From a checkpoint of a small transformer trained on Wikipedia: vocabulary 13586, tied embeddings.
Each number is 128 + 32 x the weight over its row's rms, rounded and kept within 0 to 255. Layers, rows and columns count from 0. Numbers have three digits each. The size before them is the row's rms in percent of the matrix's.

# layer 2 MLP down, 576x2304, rms 0.0516, rows 179-323, columns 288-383
101:097143134077148166162112062171133186080107112139154127109172134111125118107093130112104134166099144157112119164137192158122131083098085092152134104182107105151169080113107155087140095132113178094131135107208118125176121159142142088196129089177099141146114083144143121102149023115097121117
098:134087114080075157139136139161155170103141074069154033123083125108188078088109095196169133130137135211090108093123148144124104109169109148158123124114138107119077158130171156088105109085084154148084135122126116135146136098153121073094158152148150131117119123165105123098183143163092156095
103:131135170131138146180086140134175082066135158065150126178087177086047147120101113094097155131092058153115096194158103049122150080121061183077167132183102128075149129134167100173064105115115128120126088106136083141138116128144068151121176097137150101081114107116118135137137168131124077099
100:168101105140116129161109156100077189146141175118079159142165110129048089153099189174167140114119148154105084093175103090139085125083113150089168167116212148161085139132091158158121119107147160202176103130108152151163155138098153079090104127144099179148119122142166160145094153114113137133
099:098113084122098110122152135170065104114155159127044161126125082143136140116118100087132126128154136042134132182108145121089160105167077152090139118124118123071193103110167078150118116136127148128064173124133126194070148113098115136085092118128132123120066165120147104119105090111143163145
099:100192135108174124107151117095143110153122084135216152131152124121066138123126098133119108140123128139113181070139160144114131138112143163155117121158142154111144093077101149158124091152142104137174155180130130137125142135153085079127128142142100171086123071084085175066085105103096166101
104:109146175111111136085108114093129160116179147124096098144181081096159113168135182077134145169174188120149152137104097113114128164113103078192117137155101127151097100096148119166125163132181176169128168102139150126117080074132182180119131137129131149154161103173121107093099091102093115124
097:135103087136088095172095161126110119142126165134079131150121114063172089126138104115153154166064164107133149123099144121095204125101162102108104159156169117079148168142149120171152118157129115102128114151175085122103103099140089120166147122113112131120145055139117109138128121112127154088
099:132125081133133104088174146133142131124135154146078149111138175102097142201134129085111109097155103164156063119096139132162154129087128126148152110099070135177177149132150085114070111086159147128089128141145112112127091158116121095126126186117136129054105126192113174056135091108055169123
103:188071130156158106140061080102118174103135117133090118133142146185138113162099181194111121152071073128153034106137150117122175124147110174139085117191150154127159126135137158088078076125090169097078087107188127123113138128113137134113098149150184116143170116160176133138130091098132124085
103:134159083159175125158088075140183152100139166118119174174114068129106114097163050097150141109116111177113092114047142085108105138139083112131141118221100108120191131136156122129201135126137168106111126152196138110140112171158109151102138144074114091064097158163126137101110194071139095119
101:165161186144126139058140145187128088100060167181126095139110158092047124131146130155080131074098133050120096170128106132157141123113107126123146127097131120109169174193101098140065120115129116175146173081159177091128161159158096124083111126136136106163099126164130147130152179172148124136
099:140129104072130135203162120126163086136107130099152155127178099051104140087175148171140077111051155137189070113080114141126141126118089063103090103117103148101123119130138191081141152114112109063127154123197150133116147123123146135162087095132105131169146144126127141156121170106112093065
098:118101184079163124166182090146081151192147116132093161110037162183180189204129183132158155085139078129112127130163133113126091137081121129144161151120110092078125070127143150185117129092152081139130087091113159135079137152026158104121139191129146127068101113128115119112060155020117187155
098:104168145141094091109149153098157138173118128147086199167169117129116058132189110144115139108131114082152097124103103125160082132104151153111135143143078139165134111159143198087176107178083156105142172173133110136068154117118078130119124130118138156115126118206163126168136142149028083152
106:114124115188137104106076134176160190094126089097155131063102096133128115167143099133173116152164130179151096099152148110126089119081098133133099156115131095132159119160165099124158147098113129128073130105130114133120126095127122149151086167128100123158101085145188177204100072164122150141
100:046152082099125142113114177111118112166099184082135116108169146084190102127135106095128158136138151115070071155139092133178139150126101155097085090129119097139098093169156102099114117100160124099131109091129096121115121145076145161084135137117147157174123146132122183111102139133171127096
102:083182069121171144081092141156128125134111129103021090113178133167174137138146093175092139140135111108114117098157134123102087149082121143163084139115150152116102115099162175079100141103135136160168160151158116167049080100142138088161105130154169092112195133164189134133152136102110146052
100:106114116096131059096116093119064091164049147143162107189170123153100089197171184097129126123128152128153103087086106137150164147103145165182138118192115113142158216119124154151173118150090175083141110156157183122110110111108165148169098133122162122170139143083139159085125138164163176103
098:117122154062085175150095108148135137123138136101086111166135102104096113126127124138117114140074139116127197097105127194150057122180084145078164099140129158182079173150183123203113142180147134069167144071148101142118096134155136135132086136120127145118111140116085179168126136134187151142
102:060131148160173130098136097156120121131146104090072103153070121133033155161100155105133098078146088154065132124179095153103172168109078124120201094016145080160198159031103142133138113161135108103112121111114110142091114150088103122113093089139096156132102169084110126126164165137146158097
102:132108145151115155164092111128223174127133137114087185138126151118147111124150070117180104106134200102073174098102138133130151137165066090102151114124128166120131139152194109221095162136130151081132160185070121135135138103098154130130138124150146129154143153118123193152130155122113145111
099:164167086120122135143115165079169152145171152119058113136107161179174122165105101112164088153165128113084115069097111109115136157186082167161135169113080140121068173119136210165135114113098121113209140098167090073146204130194139128140127146125122166113125115136097160103130139116131130094
099:086163095148128167150149123135075124191165155102134123107101104089171114120115122103132186171125173092138161046131139134125133140109161138166128132161105106123131112131111132135049150204133145062144156091132103134106182045193086125141097123102152140081122120154132159104140097100144156087
100:117155135139190128081068137173150087160101127143093166055078105133149136156115103104129116103102117172109120080121141133115137146105113073125135129105121126087120181135122115126164087082172139119155129167147153164121102130149052129148161186095098037113153139130189142142112191166127129110
102:164110131131122066077083143144089165097087124182198130172168161146064138095126134171169130125132132145136145157115119115168152181114161114137080152072145162175128114115098154121157199088110172113142066154170117110133109101128131113199141140122154161131118086082204130117168072071169133151
100:136152186107113074090175141190132115108126108128145181191182091124150057140177187120162131170123129121122150105114109128141157142105100105158148142123112162158126175149113099130124185037113139127152152136091116167184112120118119100130088174070146158153135124160145170087157104169124085102
101:102137140112182120116147149213102093099140154111105132064084118107184094110093137082129109139104116072153107092086138106071162105101123151085111068110105164083131096099137142162111144152150127155118135115185125064116045088151153122103125112119146162119108142187106143141081151136142149140
099:133135070085150190133110145069116091090181133109152127180149111114133099087087129138147140107176153120139173190118130102089070065139127161176137138137160118074115104096190125130121170120161088179150119137158093178121108142127143145159079136122127167117150161177136097124142096124135112128
096:120116137106132187104132091133121158132124135156118161174106095091127094113155094108155136090138090080153154123115164147078117112112125129095154156109101137138134166135086082137164126106115165088148127143130101148143147114144111146095081160102123144136149129097114104106167097138149129164
098:096201143170122136148152128106093048161099127110125135090093134127127073157082189096072140102161082117112122171121117159114103131142112055131181117120115119133112160174122093183098149094113134113134118146144151143132112103126080081170154145134093111104072118083114110110174123150147188119
099:144110108124132104131130109153130121161155116141105132179109158142115118148140090159066085077130118119134174105124167072119155094147051148098139117163136134148142140080135138190161126140072113133174156186096161114094152145113089042118132168150090098144165099116134131085140112132133094176
098:153124139109126165141169130166099162103138167125120063101108127167119142111132114121110168107111149106077109169152135134115114106229106155144159117104146115129170125167092100113142162097108129125176092104072138163152109136129151162115091075146146102178124152113087137103122148132145100193
170:095115154130130165134099122116142119102255096107074126063122118115144117157118111138161107108111115139121099103143136138106164123157117123146083155102089131121103145110070147083117105138163108109075119115137103103150121135191129091145142116090155142082137078144160123130105120117085135176
108:091145103112137094123124149158141140093006182122067084088194177148116133182047074128103077111104178131157147156125109157120164089119151115118183059180101146082143163129131068158118147138096157174120096074152120111105174186130203143092161129127137137157122153135066141098139131130136204141
098:140150122135140104081103051078109191116132128084146126114118162109079141117134125086113118125156107122037111098186080126158124162063096138142095119178170145168081098119120129170139131112140147206165091089130076132081118175082154112098111141154113185186076135102200120160106158191079099174
098:143150175157128102125114092149149131120138111031235160116115087143072159100113116106118078122102128153107159156155129137136175136149120134138102150057080160093138092125111086101109145131115115073116125126129120118139166086114146061146066126145130115172173141117149090095141149140108100070
100:097077164142151141173062091148123064131121152095123128164125144090153086164120203122171111171134144114136029105144128190142085147115164131160120119206133109155085100145150146218150076139107095117094109176122121105143143112156111151144148181189118107110153096140141130106128134087185116130
102:154118058075098143098129104122130107128138157162126067090118145139175121117117114144080130148061149137094139087131172111142116141098124139105151092100121149167108160101157152124117135123108063099131074119124154077165115143160140102104177187152164104147133198126120073124105111155142087165
099:137069117115130153106168132171148108156125168118139198226154099137103163119122170189128143105108057083101154136130118059128154081150091107152140127133162082077193151147145182122118113181077128153121060106135103129114144167097125128117154115130151129065158161117111138140106148107133118080
098:079160135207091201128082091162164150127120140112095213083130100083220165156212098107124132132121060150107103086072093110127123111064139136146105083195118108130099184166176130220134113104166208118110160170186101122081179123103144129141176145149142083096149066133123164087130122112128117122
099:153103160158078111128168142172122184106140134150150088129177099148049116143055106103121175134094110121129113061171158121167126114120144080133113131193130109127138173090110109140142150087149116101121141129134170098082074134105185144100094092121150139124088137079140132093106090137098190106
101:145154129157115157130148176121123149194207134158164118114117137129213107169157168175211123152119195127136179111103110178098154109152093130123091138141077131161142137148088121169125099157190103099095103120113158099149160116065145084118171104134112174141142099122064085084114198156180177150
097:129161122106115122094115112162158182137138191146179105153101128160117060182080105090135132190176169188105157122142150139157142120167151135110127117142122161115172144121151106077134190114152140152079098153170117096152107182124174075089139126166175164085176107099109128131117110065085113143
101:086151136065153098131121106125149157133141152108175189172196109140147084103161146112140054078132142150141086128151099100200114120127120122180143116140136099162117081157109122107166106103170135149132210157109145194134119044138132133161124137122088149146175235177098214110136104095115115076
128:096143152121142152132164144114166109117093104083090128101153142158134091146153107125113080106108088107125184071143100116105041139153117103139111210105165146083129128182141120130129103200189127128085150136120120078104132100160140133167182106108113219105177138148117153183112180090097125172
100:137183139138086153139129108146151138080162134131120183127140069093103121120181143167132132168132133108105146112111077120183162129082190084095098118103115084107088124101042107114131169057122161069099161177076148162070129100140159119135188089114185162096099157146124133083071195162122080162
098:088122133079110130137154130137132130143192147173102112085109163130177128107126068134139119147150165108086118161151104119109187102205110128100101130059098140123117144113132125102128174137153101154041207127116145156134117105135103196110086091119074195106133164181154151142177204111071149110
099:151108160145090127145133151089097163121126081119173149093085080117139106151118148145137158147139193084139087109140148158149103123109127098178134112073075171109086117114124092126161143094121106170155110104140145113169098095201169083133161170127076045162142072140149152169109085083134125134
100:109118105145096104137097115147108109148140103145074236142081139107142178115167178036108099114160092168101141105116106139151102136118170113082097109155104175089168098131081095167128137137134116133096104092066162118137118188111106078195135193157175158136059135120111137109113151123110120131
100:126098139122129101128130051097109105202164167102110130125123054143107138128140075085143143116122152087129179117105146154145107102110094142100179134120145168139143124140150150202179116058112146116139078105127094135146131108139127093095184156157090153115117127126128125129172071125140156138
096:122139140085145040130088121125136069162094141116111165200241129133055113105085093097099125114120192110178124071150122079139194131094161140181140138113141105113112124139153118145083121112154135136143150104175161118183071096152106145121102126139110123111153120101140059112077107174148136118
098:146103129122160088124113118116135083100105187099114138159096108116118139198106141136105109170140134175093126140141084150137134076116084176085163118123127138174116083120114117132097170133127116140140158171084111135108116187152137105180125165187132099128157112142145115112112156143065112109
099:099139130102144102122161132150125152080160140164084077180139154144121074118155208137102163070128172106159168122141149139093098158141085124145102112070127131132059167126159144139096140085134109113085119132117118148071085121076180128165093157100131123155126110120187108110141109127183141158
097:147186134228114088144119099142123120099103154155149128076134230101145106159137127176058176101126134169111088118123137031100143141146079123117124130155150163210093176075082123122126136102133159163114177108206104171111176132123135124170157077097133179139110120143102137157152141163120108113
105:112089137094093125186117188089167124145130138163130208077102102116120168084136120112140068185137201087189129087198165179171096122106170159119085143102092138122089111132119179091162099143099148176100164130169136112175128148101122142051156201117092072125111128082194136084080088126105132080
099:137128139120141181124182159172064086106139096109112149089087140133144171180124124089089138107113134107089058154138130196125161111144119165182170147065137119117149153105172114109138130127154100162156119119117070124144113152142174157168152198092135100136097154158154174131087144084068056115
101:105106091173107111123191146129126140145128144114113108115139053096086145172115125073133091126117144152120047145122166116070121116169136175118121133090097172077093121103165074155168174193113201104122125118108116142103167113108091111092114102120142129125101055134157178115154135102072093098
101:090143141080109157125100142120125092135148132104115106130131098071175141073132124188191142142188104088151120158113103154124167146113153168134140097138155106093123170086093147168132145140130123136111099111123103162185108094172095130131124090130198133115180132116117128150096053096128182104
099:165132080151107140122182094131127165107121144147114221129130113042123126121074108180136076156179084153120148111081130095087118193106084145112153103100122139159145132120130167131182121129099153168067148106148097130138173115065137148149104173104147130146125100116154088179111071072120141098
101:175120089124133111145088107149131135104134123160096199089176168057049111141115107115088129155119111122072149162122133143054166131111108157132128119180126131161151088111084137113133138077132114091144163114172112161118163076165102075141147124153119146114133203106043140133124145172099144145
099:113119118105116082152159141138080137158171037110128148113078089093150105136138169144091110093131139109144118145114144167134111143141133126168074138137167135133072087095145166108137102142145099139208142117195110133151164150134064083141123161156127127097114144120149119133169128054171148124
101:113171193149132101132068075111173115117075091124064146222075140066150077095147099106074131204082137150133194114090147094104140089118103098134149169171141103142120144135140094095146144202100105133192077088136104084160124129143114118107122103079118144142130132125092122048169163166102101131
097:142108153136092102107137105119139100124109128144160189146178155157118112172169120098123154175107184148144130191124160134156130172105104133136070110122091097147068153137138144130099154139110125177135085117125018135124143083116130127124091130089066113067097108094172121059162164164127103158
099:171186159155092186143110162181123157140122124114117125167153128107167109141129061111106163111158033175131127128144122151140159144127159130127147095149143116174106147120185126099085176102101118064203195103108137129173171120126094107167122117118162051146116146131096186097156127179131163114
101:143152194091163142103152142114119147134115125125099100140141128155186162126141180090185090125058137138096101128123110146166104132082119187111114118172145101156128144205130116110125073128113125166132103137205147170119152134102166214088159144164147107118161164191084141175142095122111170148
095:090176074135153084180132059127130137164051075124119155129091134081099129170104118142077140115130125152160145097148105137118175154139136170125106115123116112018129113096198074125128134134077086158136077129175088172137101109137157039153090166083093120159113147157106160118140094152088125105
101:122143125143131120086089175151092103148138122133164104174117118149138084068063072131166091125151143056133160143159141109091131081113119141103134113154163098110080144152147096118147138107135161071133141102069124096078126147138156076119186116111141180076147126101144145103172094122129117074
099:143160165097078158094130151128088068104119124087098116100060122125178133070132069138070159091163199050120117138122133087065164122141104114123119146111104120154112215105156132083146146084130148157178083125116144149090140107135153140112088136145106085146141110103176133118092248167088114157
096:150135136144156081159105160174146087144135099119161171139165087151088103119138154102110125137139137116133125146104097185077170084110099132097155157124112122124139108093125148112142180099126173138132042142168130106137141089129129160126121114152127206136104081102159175192128113104096146114
101:126138117155175151116121096133138133183174163134092104103127165132129125165162151153098134183108101102165085118176109173125152120157152178110120157148102089137116126179151084132185096095095112157035109139116121158117105121144139073130160178140131110172133136109122107112117133106141089086
099:169140125136127152121102142156083149080119143149115138178178074094183099139120106097129095120176072075201166149113127075102058111126138126179104105157163125106135124155115094122225100093180136124107149081112076103146137100156118106074091110109099150142090175098184114075147061111188122125
095:141108108175110141163086143106093130097175073067094153149137109131113121111126154090132109127129152130102090100164110098164139144184094140123148128166108159160185158098107121160098165162161139120134156195126129108158184118130150142143138147129122178147143103147135167161113067156159112121
104:133117116193099125113136072178113150161099122127123125145117116138091166143080164089068141125106129164076139155095139154104108140088187150135125062165123157145150039073117119132141084149103154129129101130145119136055140141117070048208103118113160135094130202144130155142086157097077126124
096:102101120133104080098137107167159164115094157149160133106094180129122081187168199149125120197103117112095155158119156135121155118119189081165078106128089143133132152186138108100138173145094153147090186140124183111134096138147137099142119119135166158128130095114158136081079181150114110115
098:129140136099105182143107138085191095101115171084073124113102182132121148164084102129138099124108114067093100066175151148084085168107050104143132132101101125147120076125130152104172103050126116118108169164103144122167143115134126072124106142097148147115143077157155119088172153122162046158
096:150120096111079138159074144129115125174110149117126173138145124109096069104082095151130134114136130136099123090118183135193117126141119132094128162096114070103122178149123090150106161155111127129079115120111149074132120144120153185131138133098181085154086156146173169097124125093180093112
100:102131107101089121223144097106118180153151109165180189158157115116131081139065203120082110105125116124117136129081138089180105119127115143065168095100127149182142100140102121203168136166128163153172171107120168148182172162067067159090088143142103146119106083134103133114164084055106138167
100:096149146090178160156106127096152144138129117139128169092125130157112179113150169155161158123101134146160169132172219172140127103096150130129112101077091139077127089077101099111113138152147122157168135142132141107090122165120177119091113153165138137161108098105142127140160121081073130176
100:099122107129120139097107102123169188189116097099156087177117105133101159128152098075152138084160129142137165143111168110140160101154117167217167102140138127091114128083183178162180169073128116153066143093136146123124153103101095150135108174070142132090155107097064150154137101046157169103
101:120130113123082127113106115116089080036192124150164114152115095088143139157170105135102114147171176172093162149093075147117068137114118081122124149183123101137168139179200120159115210152188181091092166180109124163204134148154096160111076109102108114134107106109119141043191126123076107130
099:134123156112108186157106091139130086089140127112125093174088173165132148112088120146170124107195106177164118162131160166121158097132136085109123118119102127124085143099140140115113111146152122076125128157119139083128117145160121125136133108117116129108146131179128124137158095073167093156
100:191184116086086124111121216145119109140167182147115049102132153114174118111057059136084144147132149112118132108144105163116128132124107168080146149130121150168092110130159110100129145103125123148080161083163150126088120134120199153155162194162136171098140162144124171155117116147136174122
102:154147191120147127104098135141139074165146075099178156152134079143095160082187121167099142077063145124117126128082155163129118132142090077071168080135102091164132113110122159140065137203137135126136079105148110087160101082167139094095154146164127106109115142129151133166151111120105179183
100:083116100122068134130055135128159153093170126133098104198157110114143162112078145150148151083124097142105229126167113153101156157165140122134132137119115157155085139141143093157136140097083158142140145143155141126167113146134162106158126137099184164148080123113100072094115081151134122168
101:185117093074134104081142108112156130188109172111159083090125180091182149151086082146117148122205095124187141137169165155084143136137180149131130075145106142104199126108100131042091131116114105114174140153164169106105103042079153104157159154142132087149080151152151073086121146097171122099
104:092155140109137166146146114123114091173130108090119108137122099118065153101160139126123111107141134092165113148181148120129106148134079195131084100148094118158063135121127143164101126083118141124158178110132135147155132068157105128129171082117134077085149101087074155120137098132189136117
100:112126178129132166088167159166110197115154153188156137113085121165128129145146134100104112113117125115126121105113083106161098146130124065113092132109201108158140123138090136129115160123137094092212131107142155115118115150118136152128182121147099081172144158152138068140186147141104138164
099:121155119127126136126127108105150144171130111136115094104116112168126104087125085110131152096084124121175102163109187106107127140092146139138144105130100133125121139140150139096161151099156154133138163140135141163107144097114107211105108159199088141108103128184100139133135116172123126117
102:124111093171116072192109114112103120138131141172126170140116119126026109160141104178141112099150119109132103116112105065113159112128191102090171090070139152135094116079088095142140091134127184164095150214087134137090058122133097148098164117108100123133137134175146193139078136113153152129
102:103132173099110140126148123162142152100203072090113105193085095087125130134181126117175164127140119111028136121092128111152122162123114153153176123092166139178126114125094149135072120138135149114150129157099144112108120169119106196115047095142110121101172069119100090147163090085129136143
100:137124148162120136091113154117113159117114162119173127161078107097089138091120157113143143159127145123205191142111177113138112128110109202160134083210077151163166083118124100099155139207121115100117138200140157096128151099153045091146128153105134118068105180091099117137130136141134075133
097:130126181137120121122086158140114095155111166137054126198152099079117082135108101109138091104119081073149112138157087145118149156125169157106112134195128113068171128167109149129163160085096120050132156164183184153148146090145116113127171125152095177160108171171083172168071152093132090106
095:106148137139094125144153168165067103196095010092136098169106158169163097176072104112119096132113106086128066149144133157131099192097074067188095140125150100164156112122079085113127130076176134088163143080108155164102102207079142178060115074163149121122074032097119199130119187165100105171
098:143154138106174129150083128109135141097148090089133078172170130101138056084113157123133137093042138104167151146173130131103122063184081183150174103114111115109103095155147120105135120181134190124106131167150113056167140198152093104096110029190133102113218107120137191151150179077110115148
099:103135123107129185115117116146161100124135037143134170087150106120177144111140119135164101124137160158161123133185082124104069144156099119191164101073147118091115095207120165188154181126152083146144053146111125128178156147157095132079132068113119088107127172158144088197107142120150140150
099:180115164113108147146157065080091191147108164130104150097090134129111109104093193124095139148166163126106148140159076095138200142161139111079187168142074168095112120150114151093075098099107094124152122074095109120144170158163111056102102126128089097091066175099083132164108111098108163158
099:201106159079103149125142106187160177121136137150151113112154171136115121103124106104134075138148137121087111072125150149132147197168169106160125172173124104137103156175125145067194184077165060074084135169167093135118137090171125131160067102134096093131142093129080117087156216153078101117
103:175156103210065108133093116068118162095156109112156134097132129209131100083098133091160153143166082087128081106116135169153101120144165134083119064166098101116144117184095154149107120165107100114099143117108183127090130117120122135115150112147116162156107119109081130115117084145138120175
101:112158148084193107093170168090108072108159136112208069066134072121122120142121086118153100105165130107161101102107135118171112132159187115098130162132171098122160152124058160107138136077133151081139080126164079114170134187085071055130129099111136114081135124135117128141110107070130112126
098:110161176132182145119083118195177153062165115059095118077131086196108090124099136102109128152154132128124078098142101085088112139119133092221186133124149139135170185135083107126144172144104119047139120126122137064131096136094173175155128139110123118106152126191113090143112098152137149026
096:144132195133088123116132133083090123112127114135134152127075108207191131148149105169080160116109172086080158140137152101036077131140107111105103100103186138121089109178169098150124145118089154186147164133174106089128110174148122098123155106184147162076121091126139138133141157095090098161
102:118159134182158135108125145128153127090170111103118172150151114121096172135100153107088083138154092144141137088104152172172101135121168117145115140124134146121127179111078146174150096122115114043115100166098180109119129100105147169123119169209163192183156151101090129116113185105164120147
102:084101099112138126125066192083169070069143116173124170161163164098064106202111109170151086156155088082159105157129100053138114100093124084127135134151130157184165104138105155115050158106154141086149152173108166096142146088123124187059060084086160110173177130168119113099104141138069117092
101:133177172110116112146185121122096121144086157187162128118115125099192206127162137157111205126122107175137103166130104132060140147118128150081148164156112122165137124155159081158111081118100152107104114128121176101027147166112112182115157154147081124116097189126138102131101118137096162116
101:126149106137120161137151103126139130161130111163161155090122104107159047133118098146160176205142133062145054142148142044121175138140088148121126115066100123065122132176116096092180085103101088083138114088082116107149155136102076154109059127159154130155117159085120125103057169166111090156
100:105092092131146145085074102153145187102123094098146181121112145156133150162069153117169124101111169100105148110189122102083162104154147052161131166129119094111129074125149117139127130083097121143082129070208087102101063102116092152125153101142116102134114095113135131134151051153124153119
100:121082109120142096150146146179159107151149099124132154167112165075105143148136133132075117156067099155084167146159088111179091155080181189087127088132121133151156128105110144134150102080113191112163180132146141200133153178083151087173104135155142098155130127143151159118107136176167166053
098:129145169070153105088162119170180201129130119113168037133089104097113114136089173112106175162135163148113106144168105084117161146113125163145157148070123111183138096143107134080064148181159158145127128113078138182122116127117126109156169162108154160082115129138087132077117168157183170152
099:096068108130163124115115120139204102114113099131028115088105170113106137082081155201135125114162131114092184176143097079143129140107130145104093173186135070195132170112110106117091158151111160137111104063088155055110139109134100077112111149116136081124131124097090164113075203131166107147
099:168073176103143161134119173128093124170078083136143132193172138099094138143176140142138114117132109150099142092052086184128118188082130102119147139144105106129083095165130095141171113118102165110128148103112062172175096067141124099130147119058104118144104099133108091172044099094060128133
112:103150068099171082130132085173150123107145087156154108113102082134095129107128065087104107129191122152141180161094130105088098148030106113143155110165115087133150171145116097128157114165117139123087147111149089185108156044159165153137148149124075094141181159107100091129153122099137144129
097:154139143123164132115164144198157172178074133103143148091123145122070144185189097112108189116153141151128146148106117181133123147159138134098121119156192128154110089097090126085115139181089148115181165118175118149161108077160092126150177102071136145125117120104134136118071150088089131136
098:118122136168097124074085113153141105120140107105122108122132131155058173067136146090130178153141130142115158130135172110106116102139144080126154097179104134097155104173113116100077194102097151094129155122162134068129138152152135137174111147128144130123131165059144189135084218148132135116
099:184040130120085113131129127094136175121095156107127143158117100074179139130144153185124114145210136177133136149115159141142193121149103108119116104082109086086151146106112157103156151135085112108108118165113158077154098146173106142080146181161198131163111104129131105067171174107207179142
099:155112108092128116100178092120155146171113084078123168145167093124101158118137119107191110108098201097089142116146084145150074141144067104110107130130114123125043163148130142130113145116163136135141161096161085107131063185113099147110107117105122089115104202151131131139165135059146108152
102:117129104186132114134120107123150059128105142161121094096114086123094151090100129082090118107168118127111060154130089143163085111118166137146139099201155130161087179138161134128106105168151102109135140113097163116095079079113119171138125151136135092133172095128086119131124099117130146092
099:095130157173134150214075083135160214093135140093137140095148095184133120153139164102131134181131106135117102022109132048164158173114092122069155114090122137160160149162134117166184111159148115126061097134155159134079077146090143104141092100109116159141159104142075155177145117110147119145
097:118174164095142148121205108080132139110124090123134123121133150128157095142127057079103163134126094067095141150106141137114143148078146127103150084125084069189121107144094097101197170135167167132175119139106108110139123073167114082135098163201091102135092142101146123145152136130127111115
099:111164096079139111123115192172093143165130074134148117086177149125111136093171094114142125130090202105116096165170128152158120123142076169191169132088156110156099162121149118065135090164177095150133136142171172083134105113124169185117163078113161140143144184170104179144163126107171080140
099:113140103122191163157119128157172101117161079159111098128117073173097070090148135089109108091140105114077180150111124133156142149086130143100185121122188144130186153128121180140114197115133100095136128080164154158193142166133107094109094161088119094097124157163119122136144177125137100131
097:132139140146097134154077193176159133087133134125133146170134102149122179116156135103147124136175145154200128102107115131153130132124141122104113166162074155126109146076114204098074115182081125077156055097135098118168169155158112102065058133096134100128087101116164134145119112156159142127
100:170138194080155137122188110147096151103159132076129112135097177050144106107081072126159127122138110102095169091136133160102154127088111181137146130125111121137099077136137093110114183129113106136106101113129095118107140109112146227128118137087081119095130102135150076130138102097163081058
096:176111055136100176145089182138109109092141143168076124166165123152111130174183138131128124065078063108090110176118124184158118130081111155103101172140135141114127128159113120155057145124099159131146169107152118159047154200158127085128114136110084104119179125114075152151152129104122155125
098:091070196082036102158152126155090154111145123086145121138098149092125140116101135129111164115141102192143132089151136099121122158134125154133119114052150120152126135185141172191159146140134156154088135112118109143189107141156155205170133111136124189136146107092178112142133084105106107137
101:129119164122108160127139141120159140154150123169108135113088151154205109103178118160099170156137171126185138083111135090101170105113090108158103119190236132163115111169098116150124163136145130123112209097088140130153098114145156140125168174158166150148159149129123179131131080175133193108
100:109137115106198110142135170150151140172130124116119099139084147167108092198102135128160131158135173102112140109139139123131104142153093106111109155091113137114122101094098121172107183098090149162184162091128127140076181140088114100138093148156147127140147066176140117115098135097087159116
103:111051148152164120115111139124153144130111071109140109039125165077133120105186136141114184153157125120102141095134141088102151138142084137118129190124090129120087103066094126158164107148157175152115103072183128095112139200158169153097156122133154113115130151133149119144122156181056092099
099:163113132157124146179176192131182090148121154119155120067103149124179114064105157123135081159204134177130124154112128150188134217109152173150088137114091110129112101127080144060085144139075163113165158151083122167117133096117159140154135115146160142157167106192133154095160106128176098121
104:135115132157178135078121153179112107196157096133122152094120065110116046137122179150175118141078088151158083190143124174171103121078136145109045115162105134078140092147144166192172137168102132171148149121158179110145134085160150157156139195054156156127161118147153098092159134126119127156
099:195075184126150126158110080165135134100104128166131082115106138120113080108115123099150083103037080143069200118125078139122105108126146172138099143070137190153079161116118086109110138130067081119135140114115154160053152044120131031155137102116136106174133147137120160102155156088063185143
100:165141077077089124208149105113079186166155090103174160170131114178119159118143162167123087139127176136120131071129098190101104118138112134096168093112135132143143129141163098168156134086097094149154164135073116181102118161143178169138080140180209190133156102133120095113173160087107119165
098:172093129173120153146113126068148134151125128153094189089096214148121155077097176164081115102152080118172129181125124131184071136170131095136116145149164130104107162080094141142080165141099130142119101143098187092142107171143127178135109148143168124121144129151117114095173135068186100077
099:107155089144161104118081070120172136094132122178073140099120083089126112146210113105065099101108141171122110082156150172059191151116156158101148142122079134164127091115131087107176102120133147124077120130129174103099117137113128134142151093156174105092154139102147107117059155168097094111
098:124104151132061095136090120128064098113090177131098141193132132116103082118155070087070137090138181136114141091167151084106120155090154105084118153102092129098120168137084107080127131148170157118140126140168095052149144084155140092095079111083131136124125199156085100144151101177157122099
099:172143140114131079106108163155070147089164159136140119167077187079111071159134102109113159150101073118131092171102098188138124117131189108142150130174133122124140155059157109125181177130105109141103125128057172114062124081141099129187114064156159137103147136142117123170082100151072170157
105:119129069095133115090087143044153149152162134166128117127113158119081118168118136157183184116146179120141129118120154179132115137112168092104111169122116095133082096114080144081181104109130140109153098150109116096182174081125054160104101126131186166171150091113145113142137085133176173105
100:178103139141100088167114115160140104141087099087117148119097111104153177182130123066103137174030111131142093106160111063111115157147116150123097125115137094124126104126172156156153156162123125113125085128112196136134183171108086186093124148177144111167110148128134152140096104155131092120
100:109090141125139145151188130134107130148132111172121093066170073135213068093143098124133167148106159100190116116074135099076175054086144183119122148135163155145089068168114120157139121163146095101141161135154116116117156088089154107135160117116133103125092121154138131140131138161102086092
102:127143147119145105127142125117112070134162118079156100149087112131168149084115105204165141095050121094061119111092109140119185125149201143084098103118119148102123084111120129136157126142052083140139154182128096143178173063065105155186150167105149118098096136133133111122095128096088086092
100:171116100074139198133142158175114170136138103169193115168095143135165124169175121167138130144139114136110172116114135159150170088171117083136133103124159136072159129144161132105176126190088171122145131149110127116188126169120137098089129089089141197161103154124126146134176142165094126193
098:109132118170109129121102108094081089114119134223130157078096118125110124190160109127137179161145093181174189164098157142097109133127159189139109148073178105164140116137092086113126160115115150077162128155177155063093108109168128142128171131149098154154098095131123169184127122125076152145
096:128132145120122138116151151182126110138108135131089115128098177158218081115116119149164097158094123145117159151125171171082146141141124140129088124111116127094149131114165142103197134125102076054089076145186100063177153121166120138066064130099116130121130098108176152123146133089166059097
099:150123146124114124105145151174077067169142135101123037178084118125108130124092118142163156135134085101149167183136106114150126124145161066165154107099084107118190151141196100145162124107128136107158191141149162078093080132105153115187113110139077179148072148170134090127134137155134145074
102:168132148088144152161131214151112105120108149118088097147094101111122168147158157161118175181135175191127073114184131151142140160167161131153080142134109141145124086081126127112139150149103112135103142186120164082150096186108105136125172140154116162119130127110098160132159198133177100144